From a checkpoint of a small transformer trained on Wikipedia.
Size: 9 layers, vocabulary 1024, 1.96M parameters.
Architecture: RMSNorm before each block, rotary positions, normalized queries and keys.
Training: 138M tokens, 5901 steps.
Each number is 128 + 32 x the weight over its row's rms, rounded and kept within 0 to 255. Layers, rows and columns count from 0. Numbers have three digits each. The size before them is the row's rms in percent of the matrix's.

# layer 6 MLP gate, 320x128, rms 0.307, rows 146-179, columns 0-63
092:137150111148110153119149157154122080085155123144128165142161095097170078118167118143115118209150124126109126133130094140202116165138146118157137173134167117101177148170162105145075104079112168
103:125099099083121127118103095108123087121145145111160090111134136094104108121118101185208065143180097105107183157084138140158097098123133125070100171121174105144146125156078167126101123142128159
106:120102108160100120102167145123187114111089122097123143156117083101148153113162166099172146160152133085093127188071145065161106139108165149125091147144159141209124177117182062138125096090128155
115:183114080105103099141120130101158153158120165114095110132147179130173096154076190120113144132135173088059122183103094110059078100167070165135121122123157154217110091164097103114130087092096160
098:129164139145110060088101111107115090134125146101114142141072135149157094127130103129146098129140129167156103131200121105139115130172068167147217102124112068081153137144167115110143142165137170
093:137102157096140120140107191079130123118068088144112157153122116136122101146155117077086129092151194095097186165149122117117129163141160116104199110159202123150146136109178081123102129109115117
098:104151169088099113153147112116215142113122193108060115126098060120109138146137117056120096115082141159080199110129111134131193090106098123164117141077183117169160122132146081105097078088113076
102:144167122180135085063148146106112151100109124055137151129135136161121141177137055131174122159105143075196100120112106097174158110156124108104050170129205158116152102165185129101123130132137184
088:159091077069134101113155187158158139123119118117091184147119129104153146112142164131163108122165173075123098132125140053168115148186132070146119109140191162168128187131166159115115098094096056
109:111126125179090192150148095110097135122098098097095159107156105087152175123128094134145103110160121068130122081130112143164161147129079129037130084093092140132137120117144095142144142169173171
111:106096178158089128119183131185173092112100102138067125114137131122056086112099134133140100157164139183167128103140150110079127159128069092122116173185150167099156148110198053136091144142097082
103:169179115116092152146186114120134133079148135126147114089101126109120092107140115170094084139122093138116147145120141090132068185114118123072192048165104143105158115077091101146078136208110119
100:166067094120145182154126160091143077151102145074189053166094168120140141136076158141140080062134066136125154135115125109137128141142150106118187112094164137133129143114163065093094164112145131
097:109115125083125127148143098152173112108130130112143119100107143129179146110169164140125089145080156100110164125194108153174069146167109128063112163181080107105148116157143128134091107108169093
100:125139184160159121140160095152102144049109211108116078140117056105188114115117127145178098116111108086119164136144080094112179158134091157097106152109143152118154185052118136160113128075099117
088:122156086159150086112080102145163147145084136114124172149147162098121113095142138138090128164098147183120159148090108154024155170156111107156151140113124193140091088115115152149078080104067171
095:114159113057128159116086203116153153153122105150130094152107091129107109103093076173136116172138110153109158122109148147129167116133123140132122145113076141118105094076121056110101076174144090
099:116070112151156140148146109093144113144109111104128164079164134086126214181173211105079153139124089075154178117172120149109148114106151126093096115137157146117117099074136114152105143149147135
100:157149089130126189156079108054130135119112122130123096168126089161184103072166128115092135100135095089072119156116176123158126099122162106131069029097154107120181134115139134113137100144089157
099:126139115135106172084077106087084125077095146140164134080099113151096179086152145168140079116116119186159137138137169175151178132097149216167114117132140136094133121154126149121069054170162092
100:153101115135106092063166138112097054071097090094071107082173089121093128117175115112120134147089154145173162113124129116152152139121138121123131149113142114106148168101119132134156171170128114
105:104124097121153106137152158065043136103094094121098106106103129066151150142091098188117096140135125151146124179172087143129118083081116182152149115146155082175074069125162169106151122150117167
094:159097146083076107097204103105139179138105094120096134151113128116146099149146101079101067195112122146129135153104172110103102191084070095159120136140141110113173135082063127143116122180135075
099:115122124140181106170122142103139127096102122210144214127099152151162094130139124141117122095140087169103123157162123117184131112074137117117109175135092112128112142175096104099118195127124137
102:133192123156137152083085178191120174123092128173122131157164117098111141129178112140148129116136065125098135195132114127124023111115063144111082117145131055092181134175126139118134138150126122
104:112156163060094137130117190155157168080114131136182189121118130106167102087127107171158211159148109061127191173074163091165099120149144106103142129172147108193108102129101122099122121135102128
105:125066092125167135097150201125092167105174135153127116116094170077101127149117166155095085083130130127061129141124110140156132124208120126140171085161144154166147153149110133131154120104096149
094:111086137185124095143149080110058123137130154124168190082085113139117130169125130088101158132136113132064150167189113143115074113110114067125136133134087131098124119113108118137118149115145167
101:079092145100149111142074124097143100143149170097153152153115098156105099193125133131160128183141071141117142126073182085140081096149151154084145126145151107097118111134138101174075179164119110
102:156146145072160137130138143170154139167153028154125125124144162107227082117146136171137086058149076086106144161180165100138118124122113136156148099160118182172167171114104132189108125105151178
096:097146110165086138107206160160090162163131117158155160095124141059172177102120124155115133112141144179075144105109157134144093111141133166128182153111137140085160063091167131152149153129117156
096:134153155098072094143136083144113180157123119147094110142105132097190228161124128149126122126104134157131187080158094082127097165136150097173160096125142187138117142130124130221130086160151126
099:124064137088110138095073106100135076095148123100192089112090156094129057138132093122093125168118134152117162159183138072109088056137102073128089116173154157159119095096186126149095113097155182
100:151151104125166205163105087121121123047085114151087199141146118082149137152136110136143135135103125104155156120150083096136089112096105070112111160103101119108204167129112108114159157110108136
# layer 6 MLP up, 320x128, rms 0.328, rows 146-178, columns 0-63
093:045136133142113103107097136158185139076079113075119093100124112135096120127169070119146140178110165146087198136124151136151162148159158129147171163123162174144157128116162109143087161130146084
108:124133126151071119104102146159159114125150094186230080117134138091130142095114110137087097128134163059103160123118112135126134148116118127147100131107106092109082093129094090112146092084104147
095:132067171135094112135129125166147128157165172158145163137128239136057108141105095132088102141131122120148167085153123110158124176092110131131147133176094133065044145114075159127147029088137153
112:180135149100112118144164110135094143112113085114137111111182171035128141125165137171167187122144161033140102063124140091175116101145106132193121174164141081096131129163169177090148108109146126
098:104158096192063158133129081141096149145114161074120140123141188121114124158146088133075115061088162133130124110144210176113125113161083129190108150175123077130126132099152136140165098123106149
101:153054106097151097135165168148141174098124181116126110139108152121117115138117141063192158124183120137080144169113130069140081140126110138187145107121191113099103102156120133131144117080139186
096:054144134073110136124099103084145124118164114144143110127093086102183142160114173165140149124107135155124119150137155169101195123182134116067129093110123179173141159131087137153166152032098172
106:160139130085094133120101075115140122170152159097166113163053101161149139103105220077137122085131102112179152063131114131126066154111119146120135125145109174181123142141143131073158165147146174
091:107086160134116146135154198148138056092139130122116158106157086102103091105133125088157181074168109162132125155129122088113121155195140127116151171169115164114149136119136126145174163133088107
100:128132160073136110187103194160160122115116080150126144139096148146119155173072085090148213155141110046107167154097172087062089082139101124144105127122143146167103109141088144131120136139114123
101:131155106134133085138159127121135113066120099113115125068142147090105150115116118142149145000123099116139138134086100144100157148143099181145125088094118122148184172141132046120153095168130136
103:142138124124081157039111110180114088173149116094140118141155091143137169095159109148118184141104155116149109168145186137179195154107111125133096080172178121121172101158126125134125115084078101
100:075108170131107110147113111078099170072135125139106170148106068140106113120145100132190092099126126144161169117166103113139173148158113123138130128150188113182087127158098121108176124101125114
101:131096154081112146135086082149186086163177114140136081075116061145142131106112049061142104145133098182125127086141119098180101128099109126129089122144118156136133133078146109144138239159110133
100:104094137177139164124146101102042151138143170137128131153125083172127151094080116121135115130104131122154139132149110148079090141102092136061089099097128123089125122119062148112160111114125145
091:161112115138188147084156171148135137235121088141097086095174131158155157124125072136131199136142096155165144198076113120125061106092088100137164121143123134108114108129141122090162152205110126
103:113057152114136104109162153113096103103165122129161086085154048129166144145165109146207115088123091161090106124134114150150126146097131128108096118120134110163102154113188164104105167154164160
099:159079135148087188157130134163192144151147126092159171128152147075136093202131126144115153190141131193079067116177137122120146136059167185133133132079202134112135128169083129123142144174101148
100:108140097154110117104118187134136118170108137119175145081107110111150117128151145145135154139165078096185081090113130151151138194124155149124131158096207142089167125097159143081077147107115131
101:140188083141111106137175180116126122100115168129095146202141121123115119028209126130156109089122104173114064128179147129158138055120152103163115114141140085058081143096112179115087143173156146
102:134167137111076166174104168128102145118196095119124121156152113121168182102172091107135085184130133101145169162090149070110113147146131076151141119115145150122127078105144169130143158133184100
106:174096111078151100158110124182119150091089115079151098153132115139118145139136128152086134137064113126128114088131215146133137126208121138148137156127145160110161122189089116129122099072135138
098:114149106111156103103100163140189098147193075126147150137134179082084130162148177079070158141098115068119173124103106079127140197154072137114131123158151132099102104136106142114164135096094139
094:127133140135147125083155104141083169084107148064144127095157046150140127140117109134127140213130149210165137136208087150124114140120079103141112197122175122077139133091158082182102097116106139
105:132086122202100092169140111113122145139210143113163106109165100131124079131113043145151138107114160172094087117107129060159147140107172130096142149150121163131107103129176135112194036099122115
101:155160108082132134199191141129117191136152143105107102082099095174159113072077185181124116188131177134091140065092134159074130154118116117089110143135097174186158072107179126137157126119119202
109:081149116138122103111067055115127107118126073151110151098119130145134142099158115147151122172116109120116169156120197085120139088113077099130108101083168105165186077156121139135136105160146112
100:167131155146173074147141077131090090112093146152168231044071158129149104082117154099116129118083129136055118090123138131117109081123105120136096148140109134111102077138080156129067109100115173
101:159091092139087098116148102159114146119091142129110120142132149134068143072192148138107155174129121127167116126063117118095164112166142089166144161174127089096127089196151093057108118146169109
101:120118180146131114108161147180138145083153143167144183099194105115117146103107097111175120105111138133075156133142151151091116075123119093186078113149118135112126092156149124071177099174135075
103:115150101140245097144129157143222152087108138093108109125189123122120137155118155151144115131118125111163136147100074137132120165136115177141152096119070125124121145192101101111081092184100143
101:105091104153117108088097130044092084134169162132125077109106161144121058137159127080192159138140105156134088163203162160146169152140137099100144129182185105198163114130103094148131115117140107
096:071159094120113117127100084175117160237187117177127099048119189088089170103115112124223154115115127107150095113132100103169138093147122125102163106146112139138100142115109159207128113162158058
# layer 6 MLP down (transposed), 320x128, rms 0.317, rows 146-178, columns 0-63
085:099210058145099127171142143121035152096119173131137177127113156114103131090097165145147095120163099148110181108128101179147121143185160172115111141104166117169124119100097128092086120100140146
103:083115110144081207157091128161113127147123140172115107152132123136098098163120169175109164157177158118113165089074077135152137108165110158091157163157166063135112161165099095159115174161123095
101:099127139130150118118102103170154145147162123121094143072128159071090136047140162150096214084113101147129069069140128157051160117071158124168139178148172121123128083162128117171139125056171121
108:119115112162160136170172148108212122048097125162116087075140169068130126165075128158106148181100152148128197139088118116095095137096060145126132188118080208111105120114136152094108145172123108
103:127128156090154122148133096136142163170192120144098149097103125120133099163136077138090136108129168142142087131159131191155202159165112103158150106117151122139095146078092103140139075143052155
098:098121177148149060090127125165181194149150193126109163078129159112145151119110089128137103058203116121104156150099100176149095139157153152134064127125170149160075123055110101118108148120105104
096:118158059117111177141151050117091158177140173145121121141162109161149102163160149097109101146098114118089079147107114151147163124138092200125103135129113148171143130126179137084092127076129184
102:162110142118174104145152179143154098098080188163139113146115119168123116166156125136106143071081123152133167190171119100178116100117101172140145123138127141116133221108229081126097139086134158
100:141142144116083077037122148127120166137177142089077141127121107110158159110117136082125088115133106158099071190129174129126171133146153144097119175164149175074183090088149149140106036102178167
105:131143170093123117121081155136141126162106159102169163128106183118213134075121123153119118123122152135126094130055179172115123052120145109107094089084129121149099152072138085138048149111117116
096:123145140160096116090137154121179074137087120167127110143178110111156103178152147115132135176122115089120168128135115108155152139109128066180140097140139133209108145131146148132132145103131133
106:130118112131141137125160120076075151136165080074128131079183106123116067097122101149109105122151148139135135077163126129147163144109078117072162151139080189208127181117121172150079091089126183
095:131105115070073147174143150111151162162173176160127126096108197138153132125097118079068139128159092146165100169097154127065130126148135092127164159125123100138148089140134111108111110151125103
099:149173105125130126198110179084110125101164158034057185087072161136132104150100155081111043158094113152141112133144112133122117127151134147152140159161091097119137102154099141105139166064172106
106:157108119139122105183155129110101144157105147099099105129138143182125100197117114231180123165128155160141140166189064117117144109191140124096162157128132125111159144121094152098053146136079139
091:099109103078172122154144167080184170156152130150118171143106167183142141165189124091139103122124142132179123081109130117114159148122148100177204176095101174164121091084143181088211128068131129
100:098151098136136135131147167142094161157128158127117095169115207131098131113165038126102122137125112082118097132061174128123150125155104107119084102141096156126099050133095169071179091156124137
099:203156104119138151080138109128071101094082073125179159109102137129093062114151117146054142051126096136144099124104184147133109089121124124102101092074092070131176126104117068115143174132147136
106:165132085140155070127128152136143133119105131177151124137129141157100091131135113039134065114126109116088184096103073137112043091107156105169095057115109113123120181106169096102089116130145143
109:108140174117142164128151122137057103159104130153185142150080074165142095113175116185111098125143167094121101164174149077129168164088139141096149062141146155196128162151146175097137108127121138
102:122133124135122163173122129140157153077149145110098110110114114153121182183138102179108090168101090096144133152202130156099103115131098152163111151139058084172143131129157060106110141187121146
099:105145118170124097089202128127112153116154110149173133171057138077086101068119094109143137131067099083126108096093155116146182145117160098112125103142134118117118101106112207131168163133189152
101:175161143178146159120130187118118103095188123200144118121133132128079173146158074145111109183093079161148126183105122112121111143193077129145140178123150143138127103128120097148097121158134126
095:124094130114138105061130149122060142122119188102150115165130088154110073186150124190109184094122116157116176133166117085141155126091127147147149104128140160139098104161115127049160065108131083
101:109148172127161125106150114103137168130116048133178105110079083155116138075111074135102148175168132094099166090065157141115183117166107147102152150144096174140116146160103122150147138151102155
098:136100151141120142113110171096126131150110104105116163079141155070094129127092119124131161184169186136131182118125171138132107149090072178165129077116099093162129054083129148165106116167105094
106:117162190115087136151152143165144161123155148187096127201131101095125163146111077130116129091161169103127160125148173150103119064093136122048099159139139107086111139160142112135127101185158167
104:087129124137096123083121178070111159146118117098117140146139190141081070138103065185089111099104178125115122153145136105153127117137038162142147124160151190144103078059034087134148097162121114
103:095118119101131115128114106145103175150049166145063184152114073160164090097175191106104132171080175069104139077092112169105189095122166104135119145078105089142156147152126152074189130088106173
101:102125127207145147146133078090168079093137123154139150149139141112079155127085130109100124147093078171118132121135149082116161137138114102137105163164127121143076223140099137130137100133185124
100:179098099136147156130093127192135113147152155138168119107114161098081142060165127155068096084146133132169139091126132129130079104104168144120146111086156129115122180183112116100124090078137143
099:131110186155109076148231113111113077133107106162128131161098189153137102211123107133174135162103167089156163157137134075127098111123099150176153111137149107158138128176081138178102055170119113
097:100126138123083132152132123199108097159162128160110176051141165159086150130100184108159129124116060118094122111134183090123077184130171128159164150137151107153127120152093134164112108158122097